From a checkpoint of a small transformer trained on Wikipedia: no biases in attention or MLP.
Each number is 128 + 24 x the weight over its row's rms, rounded and kept within 0 to 255. Layers, rows and columns count from 0. Numbers have three digits each. The size before them is the row's rms in percent of the matrix's.

# layer 3 attention key, 64x160, rms 0.107, rows 57-63, columns 0-79
106:149119145125165128115107118131144124132099142098115147105132116170114152123160134157125178127136101137110135127152116134126130107129141130087066103139090101148152145092147139152126133184086127068106095139105123099152092161141129123156159122
092:145120146100131128081146163103150140103107153141164132121092173160131134138102094139120112165146116111149159125133087090142160138168165105111151091132175132140134155114147108139108154135102168108186122095126126132150123157139119102135132101
107:096152132115113197124084112115137098178136110133100166124132140094137119092149187119108113142124096134110137157158107134124134134137123141127149162133134114118124124150135103119128109133134161178110112111146074108170107108074107136123140114
104:141102134135156118155097144093155149086143092136132109140119079130143146122152130122131200134110108160105137158114087105098145115110144122143175103147135129123151097124106129102060142192118124134134136166125060120060126122145083143106126164
108:107136116152188140101119144107140135114099151128141126137103121138129076134100148117173129148162136145120130122086132130129142160141188136149149141133156137142169090159116161103103117153125115187119175107147144156160145122141128168137114105
109:113134111108189129146129133123143137118097153141131099102077109129107109078069122145102165167060126155129137144158097145107147115133136065126138126104111152147182158132186158112150105114151126086102125124099128134112145129097151103125128096
104:126128105093162141128128096089081147103142133127112135115104107133117137145106163092137102151097133140095164105142062127121147087122146138084138085097105144092103104138144170177090127082143142095116140155142123124127081083107136173082093156
# layer 3 attention query, 128x160, rms 0.133, rows 58-63,122-127, columns 0-79
110:142138131140143130112153125124114157121160091151129164091130057132142126129163135162140153129137131168137158118093102118103138144105114110148130122136127134076099095140159147160122113093108109109135131182149154151108125140141095148151130085
108:118103133142124118102107133172126122146126141143165159176147128111133085131160166128110103113153138055129116111087153109140107099091130120143165099102100160157096110059115146156161081086121155120118168125131117135070174127116144116118123104
104:135153133096101152146172111114122150163067161117151117119156167112107084166112135117135136168133160121139089132106140138109095113125181165147133122190091103126135162115146135147104139138128125088119111086081110106119162080112124106133158111
114:135113144108114127131131107145121145153177097138119136119132125136160126112178154066127165109147106098127105111149116142127112127184156155092130116163124058147137138102140145130157127137123160104142105094126130126136108156135118146082156110
114:155144143112133133138107119120103088119115168118133095113168133120167119146146100081155158134122160151107117094117120100114109117124144128136132100174103160104107155117089089107102136114133116099114128120120081121122110138081152157123142088
107:128131145097113151110113174152127134144145133089143074133126122104152101093092150163130139115123154130125123168119183161179162153152164132117148154137131137118129108128135144152123153145174129156130126105143150098139159163141073162099120149
110:107114148118166130141098154130118117107146161086091155148119100120161112133116100101110081134132113123113108126117114116128113139121081157107110115095079161163159124150116140099086119131127102099085123139129089147144140104127138142103091109
107:109155083117159092095131128139152122117150158133136131111104149130119149133090113116091133137124130095123113100146107109071134126133106095148123093103116098121122114139088084114122127159128111106167136156105111174107144105144089153160102085
113:114127125153129171095161082161086126140116158101153168136120137134129118181116131119111111115149125089159092091076147124107140119115102092107124129148171101140105121111092122144142184135114150105134149123115130129137082133128143129128114140
102:101134112103180115123132159121117117146130148128138139154138121108162133096111111130086087109132121050174112150134145103101146095120122135124147160137116112166132124164123159136195128096138154151121109172154136103098126117102125160114122131
117:153126123111077109129118116132135132134127103124127141122158150115162119161113129113131086117118104107121121132110123089106095151073135139088086104115142148140110136146068130112067121159113108124109111122120129129134146166150107168090139101
121:157106135156128137075111139138137135140158121164104108116141129154163111134133132147097128105183112104151119173145178103124149112120154124129131113167134108141153136083134131114137141119140082161134084131121127102122137114140091118141109137
# layer 3 attention value, 64x160, rms 0.103, rows 0-51, columns 0-79
089:128120128144135142108139136146120147096097130116090132149066139140097100117114102176108070138092168103081119114123151114164105131097133142113123114128169156150124168139132133090119063160095162102129165104167160143135098082141146136114159130
097:133168118148124097161102157170115133128123087117183162130139134091094133088112109139124130090100142124141149130112070124112115149109164127140090132113127146120118142127120152139143099105128151126141132115115117129176142093116172134143120134
100:133072140152153137112096121116093142096082153158129138126152121162114129146109121126148143069106152110170155126147152105071121142128119107138142159114133135145119158132148148137093133169168128182161147119136119087142152081087096126116132165
096:125122115148135105149159094096137102118134152166102189100143121172130100148126089140141115105130120155152139111117060138148115141123094156142157111152184110081097144141113127105130110116127169121153114104130088166094135093102135118167096152
099:171131131145127141135147159154085108117081112163144103151157153114159064095143098164109121119104123141132140155141137126116118094073116131136165127169132122134148115172129125126160145120122134097150084146142144118122154167180132177104114119
101:132134122149131121120163122165100161118129157132126096096108128111165133090178125118123119117144152133103192131103116137106117133113159114146152179146115103179111126095103147150103093074168181107125141141099108138166123105120119121121108126
091:072123187082138117123118120083129118169172086141116121138111142156175153082096125147146123176158176124159117101137141137166106106152104097143144105159133124151123100119123122143148109123144157119131105130120112153126092116166150131160137148
104:155121129129146135128102135112103126127102090164123134110153108092144121141104117111091177105099131132116072095098134086075097145116117104141107142083193144107128170099089107130158124135158122133125120122123118114151155176125131101156040174
103:150187151115099113159112115085166112142148136159073156099110130123140094135114122084134110146131167162154118147113119065095127112105146132097144115112092099096146123116061114116126166114120122132133140157123122118159119099118102143088104125
098:108136130106107135145078133108144107128101156135135137141128133107150132102170092110112152149146130148134101126137177164125146085136124077136142074180126149098101102096129176154092099128109153119103139136124156080125115098097147131128123100
096:107145162128178118145145124121112110166140117115105135116143118136145133135119114139114168173142133098106133127130106096100161165138149143124103135130169162147105110127157164130130112062133131131108071115131176147095172175153136144141124148
099:135089122118135099172123113117146138133065124112123108129090124098082091132076123110135141110154129159075131128168105154170162157095090131077071139154131108123145149126138134133090135167132097153128150142135149136124115121129123132124146140
099:110115108122141157129171104139146170116161078126135139121142130098133148122155125128135133131125142076127120124151144183123128117120140080106135124124113165166174123126154106138113127158127171140097165161103141133129124134116140123152113126
099:140124138150130152167117108097090154123152115150074122131132166108107090123150157118115101147133184148159122133136108177130110163140162120169079135136136125135098138139126117168113155114130134117101158099153117133151097125122091151117129135
098:130132109094177170127124109154177106109181089171122127127115115114145132143141074141105181086129142093175125106155132125142120159168151143131084126135139139151131113122138117151134110145094137124087150138135133120142095155139117154106151096
102:135086120087141157105146163113126139174158140132094114135134114089102143094124104137115161137092109153143128154112134119140128132096126102074162134124126073126145107104120123117136115106161120156112107149115104125062104097106140102117109078
096:155117091119126080078140121087125162103086104092099092125124115101144126189131132086116122167151143132096146113105121151142114109120151098158133116133148135100129103107160108111108127163135115107104099094128114167128120099122135149097127116
098:115097173083120159112158147141126158131127140098127135134120136164144103161102142110119137115171141150118173137159147127163118146156158115106140155135081145105141125149130130118141106118093134087118126105132154111037140141118149140097128162
098:146135137145173116135119128104145122125112158117142131152104128114119151129083101174108127101142175093111154164097131146100113099126139102123148120120129148115130103111133143107119224106122118140159110133136127169114142144128130153094125107
107:115123112106142106137163124115110127118124119106111151131141122153167156142130097148096136129118148091147154184114154113113150131146149119086095122130111145104154163104123155101124093146161078117128159114122126161129147114125107123135106111
098:123102135150096122112132111158095131126105146114117089126115170180124116108119086110187159108139117121153161104183150136160108162096149113142123117125103077110155131135131110130095127135098165137142124167155135143141138111126134154150145138
100:131075145149104143170135152145121127119147131169153096120097160093151121127101140098089166097149133125141159121126097123107127142173166119100126107126125148141116139131148139127127095080126151165102162145153121097143124139138123107165125120
110:166128093149103069126159106160128130109171118124133114111131165160072114123136152134137154096142108114109131108099136107147156152114138131144153100178142123157135092141159126095122146125175084138125151135107112142129144125117151115123142111
101:161146125134159128134163182090099121122125106138148080174104113153117159139140160139122145089144120139125159122126151104131089122155084114151106091121165113146148146146113137112107109149123182126122100147100137160140173119159129118172121117
106:131107177136135135111155141108126146118140119117133140136132114151116068153087109141138103148124148094138130130142094140099118140143127126143150148131138125132137121102156161162134125119139135131056116123145161138094124113172125113152091128
101:145138126136138159157120091114116121175119127146092119114135122129080063120073123171112155143137102139103104132139170115131117117149179161144135143163143116125114162093157128105091094105182151118124122121159092118169170131118124136149113156
099:142126142134111085136104085169142125110169135152076109094089107101136140102132144133125169118097114137142130107106120124119180119143139137166135096126140124141126130102113131135071163139139119117117099147091156152112147110155185122133175179
093:085149124109147140120142150107129132076166102149101147150101142095124080151101107137139087131133114151147113123115104111151130138138126125147143144152124067148116094120120122163102162097140118171167123091117166153137132100160149138105135105
102:139121088128126143128142096170113096136122150149082117142139144147161109149101194090129136140134110124185141110135153135173125133141139125149121137133094148074091140099142168120134095150143117103099118104086141145147132136167105150145107068
102:130095107129115129133143133129106112149118125126140080085123114082122126097088118120094088139161143094127151157103146139148104093125117125132110133135125148151156127154147168120112183154073132132152101100118105126125146096116117112071132141
104:112118138114163123108118142165164149113094097172118116174145136105139147131111137105166103166140068088092132127077205130105102175106146130110150120155144124121134126120134141132116114179120134111160101101173135099104099169092109137132086153
095:139158132129142149148122130136066123127125168089127156156141098143121117127115153183142166156123115127114138143162122130122190166100122104169145116095108121149116087159084149137133129099140125127084116148124153141125098107094106160149140105
102:081113156143110136190122136106113136097115123102114146152132129125136098149152108085154118135079107128124128108125120115142145094114130085114141109114092138129105112108161098149166119122115169130128117136109137148164130115125114123117110169
101:101129140124106104141122130116103127135149144145111099178116170143141169154152125123159164124113138121105155091130093160131127126128109131089132121138162088108166099121180115137138133115190132149102150133140110143163144110162092174124132127
098:110105114124171153115164119117136167127112093109117123155103137137118091140144117155145152084078164099132129150083126119120156106123169143089138122153125156067131110125116141148083115122110158129133171158123109119103089131159140126116114128
101:126100104154111178105142139154169172179071095109144117134113107127125146096094152113080116151151136153128137135090072102127115125138120094120149068154095117156134153130133061149118148111124110142114118144129122155107116155097090131143118105
107:107119131112128111143104156143094089123127184105133128096115110106144117098076137112093107144124168111078130093148129142123119155165127163124105115126161090156101183091144081118116132140111071168102063119151093109127095146115125146104097185
101:133126138138123171138144161117136121139160100138166118117148135133133090105110088080092155143121121156120105089075135104088159126145156168116131096178136095142153155155107109128142146189123117133099172169103128139132124132170148149074127122
103:111134169133135158126132126158138138152127082133113127119100139133121144093123158096093099099122138135110117127113120123116156122124150188135079160134129108098125137134143158139133161138077082154181139128135130092117138135110156197107144143
096:130134093114155080097086080061131111134161150145129113095150117112154126135122105120158110114148105108085103104092117133182157132140156086117122115136141122173138148171121096107144137130114137157136123095148127134135147162120166106119092121
100:138153183153113125114144133165129134101120152115158124079146100141112108150166144126121146170089148086115117126114155151146126129159143101150118114141148178099147124155149094117165107137110110139154111158133130148115116104190131092157126116
097:155130147095136149125142122129120117115119099164124108150157128088195135112108092141086122138138140114101131120125101147102105151125109123120137104108148149119098118197129137148118088169120104121091183092098099148135129152070144149131136117
103:163167138168141107140170088138114134135115133106142127150114121127141097124133122115118118122092119120125097132117154126107136124132129107139150114137124087136140122113125106131188172106111188142112168104163114110187114141145095130147102060
098:101106182105153104137123061100160103145151159068152148148140174126104123078129131181108155131133132161144136122125123112138117107124111114111173150186170121114120130131158110095165117121145122193143119147108108126126103123103083100096141139
105:161146150118126110139114146130154133147151137141119114152117116121118133111106123132132147096095138134124138135111101140125120207104075121121163123132140133091174136101111151163121101101123112118090141135126112167123154122149084138079176109
097:128130130163102161065114142135085124155109110130148118094105123141160148153117107131117128156159129112147106090127140133134136167129128072106094140115120120092140147131131111119126168105149113058139180139149131077124126112114168171158100108
091:125135102116091143131128189140126152131150125184107105114154122130157132123138154113124102148128135137105135136099103122153076106123144117112143121152100108140160132170180133119108124120138139130072112099105162133131140112127120068113127089
106:126127082140136127118076128125153089129126105133145155156106138153099147119155085109158149120140111131223089143133115150129110082133094089141099161167143146158132143134112090141111104135151136128112109077088104118129115176124160128114110134
096:161196133105128093093150165109133200127143111115137120134082132123137117074168108183134131117091114097148098119136125136115104119180124110133118120135118124163118107156120126157104095119128118117124117092108144148137104120109121121142134124
098:117120126127158164147126132145116139170120126065121125101067133152085138089173140138179113114099173141120108087123088112100118175158127153167184148134117110092105175166125118118173158113124141133133141124148156111135104104126124137138113076
103:131105126118110146109105130116057104148152128155140164099133155131132141136140091125149117086114137133121136126105109107114150133110122116121139142145113178121103106130166127108158122092144114108095140143141122152152100113162147103076157175
099:170125140105104100121107160136172170128141145096155132121123123111153111142132142149188163170157156105063121094127136103154120097119128101158161166129124128110134133117141162154131128151137088111129118143118114131132111120092058101149134121
# layer 3 attention output (transposed), 128x160, rms 0.824, rows 0-50,64-114, columns 0-79
099:154167089162153121132179139120109140130108145123134101121143102118152191105112142119127125114155106082148150092134132139141139132174114109136097130166117130124132079122151155144099133079119136122145127080108136110181119115125133085115089109
108:101116096153155127153160150121178137111156141119124102177115145134156133121146165111107107138172160102114124122138142107114091125126141113150135114128145125098097142151084102152104122131098134102129100082140123165129104131152138098192118121
107:116102125100113119169177146081133110177153044136120133123108094112118151137127141104138183141122133116118113112107148114156113102084070101144095144126158129152134107163120121116108153122185137080137138142128127126094136126102149150130146118
101:155102098147127146120152162145098107133140155142180115160078095144141163122143119127088101141158132146096151123156101115106149163095128106113114130131118207110076148152159113149127097130111125115128107146112152120156102098157139148120086099
103:089106138127121140128096132078127139131159162107131109120127109147111129125121142094151119134115162129122120153112103130126114105108157170125123091147124141147136129130165122115166127141158097094145127128134077138175125138070117099132143073
111:126165116090145124100122103097116084149108146136141139147134162124137118087133160092146160155127133106143156161123142076091149140142151152142134119114125131134138124118117127150096178169121114105117144096153087128141146110116115150101178146
099:112134081145077147104106103108078150098114123104137124162112146122163126126100122112142138067084111116138155129164114141109160080105140116130145192160121137091109121127112135129167159112108148138127169104137123122139141123149111142100145106
108:152151142100151137123141083103199102096091121137071120119135194075131154181106074097136137123146162106094125147140140128111101122138107144153146121147138102167114118120125124134100147147155131132146135090134143128114131097122135131128130143
115:126160135158109096152098147080165177129104126175164148134144102172131135150149103112135124118152110111121111108123153131159128149130119148109146164087138133140150124157132094190137124120117144137121130117138144155160092141156170130151115112
101:119106127117139146150119132091082154156112133130148152122168131102070164155123148149142136125107112130135140104126146121134101161085128132099128167147128093136124105141110106120134154147140073094142141068130128143150132170103141127104120148
102:142122073159111125104145163144112134129081112099132184111133133111104105160087129107104099079163158115124117124131126123111119131152166145156181112139137097103130145117128111150159067100112136132074161146126152157119144086109140142066141115
107:111171156157106111142159114129122137112144134148128136108136112188153119151130107137089141116093126169141153087134137122125118144140108132114087125172147142142136125187149123132152058131132164108122161129124127122095156138127159164117163097
100:125152177107173169154094129091110072136145149132127145111181122158163155074121119144130131103142106137142126153124101173140105087142142123114123114127099083119128162145108203099124144135106114127132113094136105112121155140146122139119179116
103:105140178079134099121151114119148148111109090129146123125112085108132128123111123137112136116138115079112154170110089089121096113136095148159119146162129147130114133121096143113121149097108105093132115138104117099086166124169117105107127127
103:163159167084112153104106141109132139119156144130134154090167143090158170183155130115144122103132107093137105173136153164173188110126130116102129121160089165144127166152097160163116099124107104127177143146124144099128103120118117114145115155
106:163122119150139104162107124128121154068130149119170110117112139119123127118115066094133133157116104175125147093096126127134138121147145173121136105149131137152128172148167104117139160128110138127126154126136148136135152104162111119142138119
104:118124164175118115130167122113109133113119122135141107111104153151161128080132138139152132107138182096133159161118099131129161115149127118135145121139158099128123140167163160166171108179101155121139145106144102075116164112163147119176090121
097:117135144149111146107101130113077142117142130148168141077094135123121161115167093161151055135072125102133127148094119115113139101149086111128088148127099118114118147150127134145112115127094097164104137129116096108091086123121112109135127088
096:082115131147129139113115127129114152104118086113115094137159101151115149135128094138136133142063137114111137144097085142121100123094163136164165157124137142108136114154128114116146080155084112137097102170133099117165107129110105124166145133
108:175155123085117154125118100087147124129136097134124096120122137106090143085151143074172161140123084101158122144139131123107112128078130176129084148130118115105117145091109180096118111150126141138097124126146126114162129104133128154149146092
098:110091116121126152090098138131137152114103123152143129120130160155151102110137180120148100156096115135143119130117088126099140091128107117126119166105131108150143093103130107111122130137132113120112130144130122158135150190130157144113137134
108:138141172102114145094130106110104109138125085130122142139171133138147135130128115121121090156092107081082127140128122127093157166138142137096125141159110129139162090106114132146107197126103077116158110101139113153120103122072158162053143155
103:120113122108130143112130155123122125132140130180131116162146102140131089144135147150160110092152127080154131099090151106139134157150155126106149111108135138107107134107112138137111165140129110090159145198168118165160098110126124101105155108
102:089136124105116153133115095116123137124149127106124128121185099138111144114125165087112107122145111097141143117183121112149147137103173112167152099132096145141135126125094123096149119175107149098115139124135085173097116156121150125148132113
112:138118137137140116101103124124080105121120095081099181146102114148132115085123130120159083112127115124144122090147110130142145090156094084191148090143105163128103161125123139096136099108099120124169120128099147129172138098097063150123121161
114:154125109116173132127148146128117128105095104134121070130094175137130118118142195110167121121150130128125135174118142115118143149147177103146117124128170118130140134133096169124136135165204108106140152154090119151142126147127149133089137067
106:105142167128149157143160133136143111144134121130142129177159108126151131100126116162136098134153149136119147164112144143081121087129126101152128166169129086149133123108115103107156109128138172142143139150120109102116117149120148107117089106
101:100126104124081116128093112136093151133165151122153096123128118175129120111156148128133138079135133154124121163127128090112121142121130171140133133134160140115129117098103119097134097136134108100178128143127136106143162138157110152131098119
105:095135139115111108103144094188138083141134126086120134089102136113137080172122108160153086148122123123116115102110125132095113126147173125146165159110125160160166167114111146103160156093108115158138160125165112143113094132124153119118127115
103:133087153132169144187138109101147146132131117118073089112126109130121171108134167115119176109093132141132134141133138129160127100119130101104103105163145124093097142124054139158119110134152116122107108154165146094154134116128120109150155131
113:165154136128138153124185109110131149119137144097155120128092125144119125148096106134200127120143149131160136112154096160133111169098136122173089124093091129128159097170150156099160127099102145150134114102152095132138120138125116144133102164
102:103112130123154077085107087134108136089133116155178177107155144134103158065131140106131083130147109147118119126117093104150131159116104141136163125107113116131128138075122132119101112148186157130143112130129128120120128111117104084069137130
110:129152110140122146111122123126127129069138099128144100148146129157148174130142127138140129108163133126081095113127099120120141146126096183133097129156140110088170110121162158059109134114107129100153119118143093154085113111124164154131110129
113:153123145126106158140127129120100146090106104111129186138118116137076126127132126108126128125151131113136157117145163086159104083138109148127136141154125179195087151107137106144149121145104144077133101146121128172134154093146140131136135116
107:172154126106131142142096125124087137152173130101131107125157065139172163115147136113137097155165164139126100098138121127138129117078080134128146172139113138176119114153148124076132091155120149155129107155108143119128126099132116108143153125
096:136080145146097101108119104084156101138163137163101156138127095108131130134160097088121080095120115142136125127100075163132127180099125101097145126139143101128153123187103138151120127167111154097110104128165106094137152122130126106161158166
116:121104127157128151125146158118135112128138167113135178143132190125158133094138127150149164098134158133127131168126117139127109140127129096152153133145128131109136094158102104189136081147124120118096161092118144133097128102117179123114134135
109:119091152117120128082119112110135165133123157117111096136114106130119107139123165132103113139114115121164066145127129141101116129112128080110127128113114094176160150114106113144119084110182113104146129126121102104111128123128119124148102140
104:129100161124111101119130087108109134143144098101137120120134120128135080169117116151140142136120131140178137159112126135126121096162124087142160114125144116108123122117095075173105079132145118128128145124135120144127156142153083151128111143
103:144121156140117126117067160141101122165157175113119085140116164138158097150121120123143135147124176125097120162115150091100146165106151107139142148105141149129118158138148142152158132090091174110152121121085123143150141145124150112152105134
109:137129117171152105146120115124114163175153185152123155166121146152133169148068135121079100130155116115112149111141117144146115132108171142099154113092136122161132131131184145119119129145104111077138135115134096131126119115100091139082103108
106:118111131113100097168100108135122115084100156127106123121172131107109150128158137123121111148146139059116105125151106122101155144118156071110091103170126085150150140121098137132140135114105118100107136161161093091172128152176174101113112162
102:155168083147088107133135114105100160155158131127131073131136128127111140127112144109153112113103148133147101170128094084152097177137141118130092108115092129102146108148174163103134106163128101172135126094082104132126098090163122153089199139
107:140115091120133107172142150110094174116103103134150126113066140135151115133140097139150158120118138145120144060114149139170120135127141121107132123145116143078109117094142117142133145119138162077155147143124136124130136105147175117140137134
110:124120154135116144128122132108109118136140151121170146154115153120101173101167121119145087156177093084129125130135138117155082107128123166127143136131080090130138163153155119153101080146072137143154127193131128099158126126135161162121111134
105:160132127126136139133137147077156126125135080180104152153164101153113163118112133134123110104088141123109173146143135161145155131121143142121158188084115125131143151105128112124131127148103108112132147114104143133156166094126114123167141098
094:117132168078143111094125112160134119116126153076131145167099159111105110128160121119102142171126116138116095141114188124156090137124086150108131100077118138087126136090157136142118142143059101134141118138118094090117139131142111138140118152
104:115120086080134150101119143171203165107127109117106106147124157097157118118146130109087079058086099115115121137119129159150110138144114113122117123143117145110141152160110132135116147119092133100176110112119152145130141118114154143138142095
103:117171089101103123122124133146096127152091117118144115151165162113140118141108120104140095107143141102130111137132134164170104159138147105087131139168123123133105113122158146121167106107165117148127163126111098116164188107173141132073133146
096:105093124121101120126131166102102090121142151135115129187164111100153176144167136125063112137125093183104133153106116137119132126104114108135145129088147108091121071117127089070135129152149132083164107118139134140139086127126119146145134131
099:135098127132119150113088138080151137111134126158135122159131163083180150148089112115115124178132119113099115133171187129118137124122139123133138143151119122127140140134127057131165151116117129138123090135108157116164105141098127113102156124
086:128030170101081132149078134111162113127127121113115119144104099127123120115152110142169139103152156167110081137144092105132099084100132104131158124106112142107134200115118154157126129117132124112129127153114155123082130135097132140105126112
100:136154115144127150103083146106093132125059134127124149075130119136087150146076087117101135137129117137138098137162117150128145155124119132161147144064084141136149120135152115068156117141155133136078127140111140126152106128124098160109158102
104:115103138150131130119114132158141133088100172098128138129100118152129107134154135170121091145145125127123157134063120113141170103167143121123168105130090134105119110103155131175143108135089115094110126174142149122144124174149134099150106127
089:116165143124149127151165135135195125154144129103104132143174112107139106135074118142166114129121133103163128135081165143139139122129136107069112136118103104104195106128119130149154169139113105124155135090176124104122131172131171110138158136
098:142131091101143119161135144133168127103137067149175104162132178112110110087114152130117136123133136081113107118140154130105166145131120089121141163104116144120168118116151099080080123103165101113145124132146108148136110120125129183108142147
086:153105146147159120134155132168169165113151111137127080121115105141089138121124107137126139130116136123130142105093135171153101103132111124136151131123114095101097149095141083084147139104100110155105128134121153148122154144125161121113141133
083:149116098144166132126156161158130131150165174148117127096127125125094151129108129072137104163156110151112131123105166126129131160147115163097108105079182096156121136144144099125125120147130115136108093163131127129131121164102115123113122114
100:079102112159063128123076143139098140131161165121141112113114104161131123101139171125133105142122139135113157155124110150128166135124138122100087109123098127092186103117089116116125106118118133110128089146135132101146072131141131138121152085
098:123083091101101160115133121144161127135128110084111110120114176098154098097122114126119080151113144105125147134144123165090108169112145097142136120152084167117120139132165150087133108126185108109126126154148130150128144133164098153148124142
095:134176133159104129135110085129135144133160128161104081111132113164134111151106115092163095124124142130127153122127105118117128124141137133117138104089123136138134096120155128086135072084150160144133100155114149143116098154145116138097082121
083:123114118118133158166125158126136166127144129144137142123115162118182134106136153116083128145132114137126099147103148146152160111108097146113104121131136137132157139135143141094137131157101133135164117159138113098144116126131136106189114146
095:132093128139095156132081112128068093117107109140091130142086120115155102132134157116122089136138108115196148105107107121125137129153156109129167118132141092092123134116123125130111166122109076108104072135097159156103106153137119102134112159
096:166141133112130117096117091132146141117114096127080111163097158130102121153135120144104129129098110144167145143157152103100126157123100131146113150136110128128082126113108119133126144088184171159143081153129149087106100085141140143153134093
098:119125060186165121181099108158135120168111157115142121086134162154114109134156130116152155098116144175150110132113170149155112119120118093119132115147138113114128132123131090179119143167139133134155113090143128120123114117146108122140143119
093:099131130145156147146137124158130085133084155109121120155149114145056123074130138169121123153129132098149137124124086111087108117125132129112130121106142118129105152114103127125144167139164107180066093123118123127107173122150174126123098120
098:122136160091078124126163075106096127157083081158127149123153132161148116121192178123146122116117143111108118160140094134098114103100128141141110164104125146131088117100123137135110151117145135120114083141139147110132123180122135139115111148
093:142124117112161113100110157121145126184142177141120128129107137112079135143153113125105148131084101185150123142147184119120089138160127119136130079120088104104095141114135089094122095104155139112139096134075101103118096173122082127133146180
098:141149111137126138135134094145114121145140119192127162151157140127162142090081125122129139120181123122109155119119146138129145160141145165122147150085138129139083129098162156117148129138103142123150120139122154111165128144115137122114139148
093:143140148098144111142140144139158115112103104184140141134132150126099106097151107115104127110133133129142122120156149089101126135090104140108105117144132109163123145082148114121120135115109146102145119082146148088072128130124144125146153145
104:120129148138158131129099166123082125090102194153114119125119096139143136123123163157111132108171155135137120112097128153174159142139127073136102100128136137139144113158144094139114121134120137128145102148141112163091123136132172111176141158
097:128177115111130136140114111131125153140131094151126147136116094091097167143105141124106150123137083121126133115114171118104112148119190098153115134179147146098120161138132129143124130143183140134111146107104121165130082113159093098150094095
092:141116127126159130087107143194142099133114193108121148140133100179121086131144129154181110104121122145152143134126137122200125127094121169160112158118128116121128116114159126131115101104121148119115117122118099145099171128119172111164136096
114:116151188115132129122124099136139110113093121078108107131102113110169127126142122104083124140077141171112150146150130102116099125125115171155090126147128115114114140128122165131138111125071120151110137050103134090079139116149162144128106145
099:105100132125117146072117115138175107130133168123143168158128129139124116135086142134140131123123126169096076149128114111138108127122118142073127128143136107113081121123134142125142103055120100130128119135142105105163140077102092116119153156
101:135150086134115103177137131138153138137156162130147086127127107150133121163181130138131162146150169125094136136113172159142127145095087146154107163070146098113143131146106135130113147143127154115148122150159112097112104155125159083158164116
098:119082134139097127139082136106130123120141190118151119127129096132126156065155090088105123130147102142121123102121103143149138113123100117110144144118123142114112129096164120157113137087062154136130099120165174115122130114107095133139137123
097:133091110167112184122135168103123093102096123125120145112125149160062110171160133115073136122076086131134111106148161108111146123131116114119132122105127167116120125118128152143119116127101124115115122099124095108112136110104120161081127142
095:148107128132171169091149137150137134155046186093115139146110116144126117133167178130136102161141093077131115112094128161166079121161137144097139096130121129164121140135202159092116150117135125136131139147124143155103133112105166105134126127
107:147107143128135179138099131103140209139125113129157127148126119093121146146088131124097178074159115127125165141109143176176159108108067157107072133126114108142113118171127111131114125124159112136150129139120138122129133137105114150142147138
098:138122146071141124126152106169126119107146163109205125133143137172124096132146101154118147171085156079142153119148134086134126133160134133153131129127134115118115121111182121101120160136173130116122137120121125115126108137181105153155116091
097:136138119136119132117076116158124112138149092144108131112120150123148101139153139124056105085097078181110148121107111134144169108140119138085124166170132160146117144121124129154058149097135080143097134153103177130112095109158151137113157126
094:095110108094098155145140185095134141161132094169102109154125094135110101153141124131164157093132158162122056160160156149119138084169102158115069134123148143132133138200127128128116147099082139169127152137137088127144150134105125154175152114
091:105121131121133102127127122141180155150111102096106165086116133160105146137096142160159086100150129114181132111117160140122118121187119120147143158148129111175120128107133116139121109131233106129157135089149154129146143151126138118107129073
088:118130101130169126099138135121126157146162178146115094056119139112149147163137154146134122168125112156118092145085147095131147188161166106163146112115103123059138087124107170149123143171129086138109125112134160100096142157102104078135133152
094:129115111108133113105150134086122145129071137085151127138138158126130154134124161165160144121112097104123136162128127133101103155099162119096088103092128139110104141093169140153166153108118123155125148076154122131150141143150111157132112083
098:147154147082139126162136148154089090113105102124113108132137186177099088142169137140179134109142145112137128159143192120123180137149167129131141146130130104131121107056141101144107099110159119139163169116118124155156130097071119114117112115
085:138114154145123124138151103128112120148116119146068131106164140133119137142155107137121072125147102145136138144117129097170149107144152110108115149129126118164132159140108150123102156158117130094168139185150105087093117182173095162141151111
103:130150111123100114174134120162097072119135116102129148143149135143147140133181083155139148135120118116156181147179163119128130143069138165117124124122131214130159109135174164147102173093074099169166118107114107146159119170127151136148130128
090:128136123166145126151156142130153113126146114146096128106111117123146169137132169134061115144128119086084141087158134134138112140114157125091116143139119160153167131127147179114148206164128109136110109164144149151133091120142173129110102115
093:163183123079106161140150085123150133085108167147145150121102118111093120122153141147122142134157104145151149142135100162170124124160071122125133122170104113108116137126143120121113103153171141158127139127122126108104131118159084129143124116
081:105105136116123164089158170153183147107127142100134099147110118130102103121165114132132168127115151187111091116134122124156118083117109104148118102165102100107111148116085104151138096179139154170162095153085155097120137179143150134136133138
086:130085179113130133098143145101162164152153111167118127114087098123130139111168131108146107137110149107158108108065175131141148141118112117136126150128106146117115092117187106122123118155144130130149102130125146166077155107107110123111127118
103:069112134100158139101120154163175122102113150144132124162119132080144135140157064129148122139154150129099179127159094139117120097106108165138150151147160141130091101124115098135111125135152107075098110135141137131120126133127138112123106126
085:141137168135122120109134118128150108152144127155108105091212101136145146159082097133152127109125097147137107110148137134112110167123164146134110153112149110128157131182128117122149122103108126141072087112110136126130166146099111120136133108
099:102124124122119131068115109153123137134104097147131088132197073145162093150153182122117134112066114119107136101095114160096119141134126109134122113111097168148141118080108143091151163151149125116172132099132116145124094131128098156146149130
096:119146159152136108147128143163081123126116159131115161123088142083149141082097127098102097166152119119128115144091117095118125082122120120165132101162125109165113138160124136168134149115132080151110105133126128100077085142146095120094139168
089:171127077117147178130125130105111155158110118129093120107112126140148121141104105135114136082131138154135141121119115117128157132141186112148139136164160152177101109134124125108128149092157125104138164143110171099144155125095142108137107154
096:103207153161080111134096075142111109129149134127163147095131088108114133143107142159122143134167154116110130115163153114117133145158098141141129132135126109137152128137117121130142088126164071155075155150131110086126109126192134138131084170
093:115077143137121135134085112106142109156151177130102133161139092175110128108192161131129112110114132154148151113123123067092119123117104127146164137099104101155135121128110120102109139140046143134116138123124178118165106135139143125125124119
097:139111138118133079104129141102147133133105079123130109147119127090133131150105134141170150111155145112135138103103149120135085088129124098108107149148137129165121131130104136196138170173074168142132160138149106126114169117101114124118122119
101:125182133122136104149136144162140167142114152094130131088091090147155114137112146096145146148131101112133163136126154122124123123180110146124120081100119151175138132142150195125143144118091144141111141134111116104111157090116132164143102114